{"n_layer": 11, "d_model": 64, "n_head": 2, "n_kv_head": 2, "head_dim": 32, "d_mlp": 256, "vocab_size": 2930, "activation": "tanh_gelu", "norm": "rmsnorm", "norm_place": "pre", "norm_eps": 1e-07, "positions": "rope", "rope_base": 10000.0, "rope_fraction": 0.5, "qk_norm": false, "attn_scale": 0.177, "bias": "all", "tie_embeddings": false, "parallel_block": false, "extras": ["gated attention", "value embeddings", "a smear gate", "an embedding shortcut", "capped logits"], "init": "normal", "init_std_qkv": 0.0625, "init_std_o": 0.0134, "init_std_up": 0.0625, "init_std_down": 0.0134, "optimizer": "muon_variant", "lr": 0.0115, "beta1": 0.93, "weight_decay": 0.013, "lr_head": 0.0101, "grad_clip": 1.0, "warmup_steps": 200, "schedule": "cos", "final_lr_fraction": 0.03, "batch_tokens": 16384, "seq_len": 1024, "doc_mask": true, "train_tokens": 157100000, "steps": 9589, "dataset": "wikipedia_en"}
Each number is 50 + 10 x the weight over its row's rms, rounded and kept within 0 to 99. Layers, rows and columns count from 0. The size before them is the row's rms in percent of the matrix's.

# layer 3 MLP down, 64x256, rms 0.155, rows 54-61, columns 0-255
091:53 51 53 56 54 49 52 62 53 44 53 59 60 49 31 59 87 41 49 39 62 58 37 56 50 46 58 66 42 58 60 45 48 60 45 59 54 55 33 62 50 41 53 22 46 57 59 59 46 56 46 45 50 51 59 59 37 57 57 62 46 36 47 42 59 50 59 65 45 47 50 56 46 36 50 56 61 49 60 47 43 37 44 42 70 63 61 52 65 52 64 52 53 28 64 72 43 42 31 49 54 57 57 34 57 56 51 56 58 46 40 44 45 55 48 45 42 64 61 45 59 66 59 54 64 35 44 46 39 42 33 40 29 49 52 61 58 69 54 47 34 51 53 58 51 48 59 51 42 63 33 41 50 48 56 70 40 48 44 71 46 46 57 48 35 55 70 60 26 67 58 50 35 54 44 61 38 32 63 49 46 57 52 52 42 41 38 56 57 50 44 40 58 48 68 60 48 43 56 46 36 54 54 55 47 59 58 51 48 50 53 59 41 45 46 39 41 65 68 58 54 72 53 58 35 49 54 41 42 41 57 43 73 36 42 49 47 51 45 56 61 67 60 57 51 32 41 34 59 58 60 63 41 54 66 56
105:43 61 47 57 30 46 62 53 56 68 61 59 66 51 41 38 46 55 46 57 42 57 39 56 44 51 40 53 45 62 56 46 63 48 53 64 44 52 48 59 57 40 88 54 49 53 44 41 56 51 47 44 40 47 47 73 67 53 62 36 45 53 44 59 61 56 43 52 64 35 53 62 50 59 46 62 51 44 52 66 58 37 47 50 47 44 64 44 59 43 34 44 39 44 37 58 53 47 37 47 50 47 57 64 65 39 33 43 55 65 43 41 42 51 46 49 42 29 34 53 51 51 47 45 42 40 47 48 52 50 57 53 34 58 28 29 40 69 57 62 41 44 56 46 55 46 47 59 62 50 45 42 50 45 56 58 34 35 60 53 37 64 42 44 39 52 41 70 56 38 50 60 34 36 51 62 59 43 45 54 50 56 50 60 64 53 54 55 46 68 46 55 54 49 55 59 70 62 33 48 44 64 61 49 54 66 52 58 47 47 52 65 51 59 30 47 40 60 52 56 66 66 36 45 56 43 40 33 67 24 80 67 56 55 57 36 50 59 42 68 67 57 59 50 54 51 42 46 57 63 51 38 48 55 52 29
100:39 57 49 48 55 34 49 45 52 23 58 57 43 52 56 64 59 41 54 49 52 48 38 56 42 40 67 49 60 54 55 45 54 40 47 50 44 54 71 46 50 61 56 43 44 45 54 34 59 54 45 51 55 46 57 68 38 45 59 46 58 53 37 49 43 57 29 62 62 59 45 60 77 54 52 58 41 36 47 43 48 47 59 63 52 48 56 61 64 60 50 52 33 34 55 49 71 47 53 60 58 37 18 31 49 55 42 49 51 58 43 67 57 44 67 58 58 75 42 55 49 37 34 40 58 44 30 68 41 58 50 47 50 58 55 50 57 61 41 56 76 48 50 52 58 53 48 39 50 59 52 42 59 34 55 61 49 54 46 64 43 52 24 47 54 54 63 39 45 43 46 54 79 33 51 68 59 44 53 54 39 44 66 50 54 41 60 35 60 49 30 42 52 48 48 43 66 47 49 42 43 39 52 48 59 62 50 64 62 40 59 54 53 41 61 47 28 61 53 45 50 51 47 46 49 39 30 44 59 62 43 52 48 27 66 49 39 33 50 36 55 41 49 56 62 65 61 49 39 59 37 49 57 58 44 54
106:51 29 55 53 35 50 70 56 59 69 58 53 09 64 46 44 57 52 49 41 48 49 45 55 58 42 40 49 49 35 72 21 64 47 47 60 50 53 42 57 52 59 42 58 61 61 37 59 49 37 52 26 34 53 66 47 42 66 50 47 37 55 40 58 47 53 50 56 48 49 36 64 45 50 56 62 50 57 51 44 47 43 57 63 35 53 39 66 38 38 49 50 60 31 54 66 56 48 44 65 62 59 50 51 67 44 56 35 59 54 39 51 48 44 47 45 59 59 60 49 49 37 35 49 48 33 59 40 49 51 50 51 67 38 52 36 53 56 71 46 60 53 40 43 60 56 52 42 46 55 46 42 53 42 46 44 49 56 79 47 57 48 57 53 34 57 43 55 51 50 40 49 48 42 38 46 52 41 38 52 30 59 59 41 58 39 41 37 52 58 45 53 36 66 43 37 41 47 47 74 41 35 64 53 35 43 55 70 48 51 62 50 57 24 36 52 57 65 46 58 46 51 55 58 50 53 52 47 78 52 68 43 39 54 46 57 50 37 56 61 43 51 40 48 56 51 69 41 58 47 61 51 52 45 62 45
095:53 52 33 54 48 52 61 72 41 70 44 60 53 46 58 48 46 52 56 42 50 56 49 44 39 62 44 50 37 53 45 40 45 33 42 50 51 53 56 57 64 68 38 38 50 57 44 49 65 74 50 61 49 37 57 69 41 42 52 47 50 47 48 37 52 66 40 46 45 40 59 56 45 79 72 37 46 37 49 34 52 60 50 59 45 55 54 46 44 46 49 46 73 45 69 53 50 69 59 38 60 60 52 64 52 46 55 43 55 48 44 23 43 43 40 35 34 53 31 60 56 34 36 45 49 71 61 42 57 46 64 49 38 46 47 39 62 38 67 34 56 69 51 56 58 29 35 41 45 53 60 53 39 49 45 55 52 44 48 55 57 52 39 58 45 54 56 46 39 36 70 36 55 54 64 41 52 43 62 54 37 34 62 40 56 32 43 27 45 65 48 57 52 70 48 43 38 53 57 55 75 49 48 51 54 28 45 44 45 44 54 47 57 38 50 65 49 54 62 56 41 61 57 49 35 61 50 29 43 45 52 58 38 57 44 43 54 39 56 50 53 47 60 51 51 45 63 43 61 51 44 52 61 61 60 59
098:57 55 45 50 57 64 28 37 42 56 64 54 41 59 44 54 47 34 31 35 43 31 48 70 56 31 60 42 42 51 42 48 52 31 53 65 43 45 48 62 64 34 58 63 63 66 39 57 57 41 63 46 37 53 49 53 46 63 35 36 62 44 45 35 35 60 37 48 52 37 56 67 49 48 72 60 42 60 40 53 29 54 57 59 27 48 57 58 49 41 49 46 56 53 49 53 54 43 54 46 60 60 65 55 37 65 61 51 40 55 45 61 38 57 45 49 43 47 44 55 49 52 41 51 48 67 49 49 35 32 59 51 51 47 49 62 25 54 46 40 57 50 53 58 49 57 51 60 51 49 60 41 55 40 60 37 34 63 52 43 67 68 59 52 58 44 38 51 58 50 65 59 68 56 46 42 71 36 53 67 51 46 60 46 51 44 56 47 45 56 56 32 70 36 50 54 52 49 46 56 59 55 63 33 34 37 38 56 58 45 48 45 35 46 59 54 37 57 45 65 58 70 42 48 49 47 46 58 56 36 63 33 53 41 55 36 69 40 44 65 63 50 72 46 66 45 52 38 36 57 53 52 54 48 42 38
104:33 51 63 42 44 56 63 56 46 41 47 38 51 43 35 48 35 34 66 74 47 56 26 36 44 60 40 40 58 33 48 41 59 45 63 50 34 51 59 51 47 45 33 46 56 45 54 37 46 39 44 47 56 58 45 36 62 60 46 34 48 54 47 51 38 43 49 40 51 49 52 51 54 53 54 57 32 46 46 56 60 41 38 42 60 52 50 57 43 53 38 51 50 39 42 58 38 54 46 46 36 49 42 49 51 55 42 48 38 41 58 41 33 56 55 69 52 37 52 44 33 44 44 54 48 21 56 33 63 38 48 45 57 53 62 25 58 26 48 46 42 43 58 57 59 52 25 41 60 50 45 46 42 45 57 55 57 58 56 59 41 47 63 66 29 34 41 53 48 66 61 45 50 55 45 31 47 46 50 74 56 33 65 27 46 40 66 34 47 45 59 55 34 67 43 44 55 43 54 45 47 50 41 74 47 60 50 61 48 32 53 46 29 47 63 54 37 28 46 36 53 44 48 38 46 35 40 44 59 64 63 54 50 50 45 46 34 52 37 54 57 33 53 47 48 61 46 50 42 53 57 33 58 44 49 49
099:69 35 51 45 65 33 54 54 62 58 45 69 46 55 50 45 40 29 33 45 42 41 45 56 50 68 47 50 36 47 41 56 59 47 43 42 45 36 36 53 47 63 62 60 22 48 49 45 43 30 39 62 46 46 45 66 58 53 57 57 50 52 37 56 55 58 52 56 50 54 56 48 49 66 53 59 45 68 62 49 39 40 32 51 55 62 50 49 44 47 60 43 58 48 36 30 59 50 43 38 52 46 47 62 36 49 33 65 41 65 57 46 48 51 52 66 53 49 42 46 46 56 58 51 52 56 71 41 59 55 53 55 43 41 53 49 40 60 14 57 45 43 54 59 52 46 54 39 69 56 50 44 46 36 27 58 52 44 49 56 41 35 46 61 52 53 76 71 53 37 43 52 42 60 58 54 37 57 54 65 53 39 53 57 82 43 50 51 52 60 45 58 42 58 54 62 54 36 57 45 47 43 50 52 54 42 62 54 56 55 30 53 60 58 61 40 55 48 46 45 40 64 49 55 42 41 54 48 49 60 60 48 52 68 44 36 36 44 53 71 54 65 38 69 38 50 45 22 53 63 70 43 54 56 57 37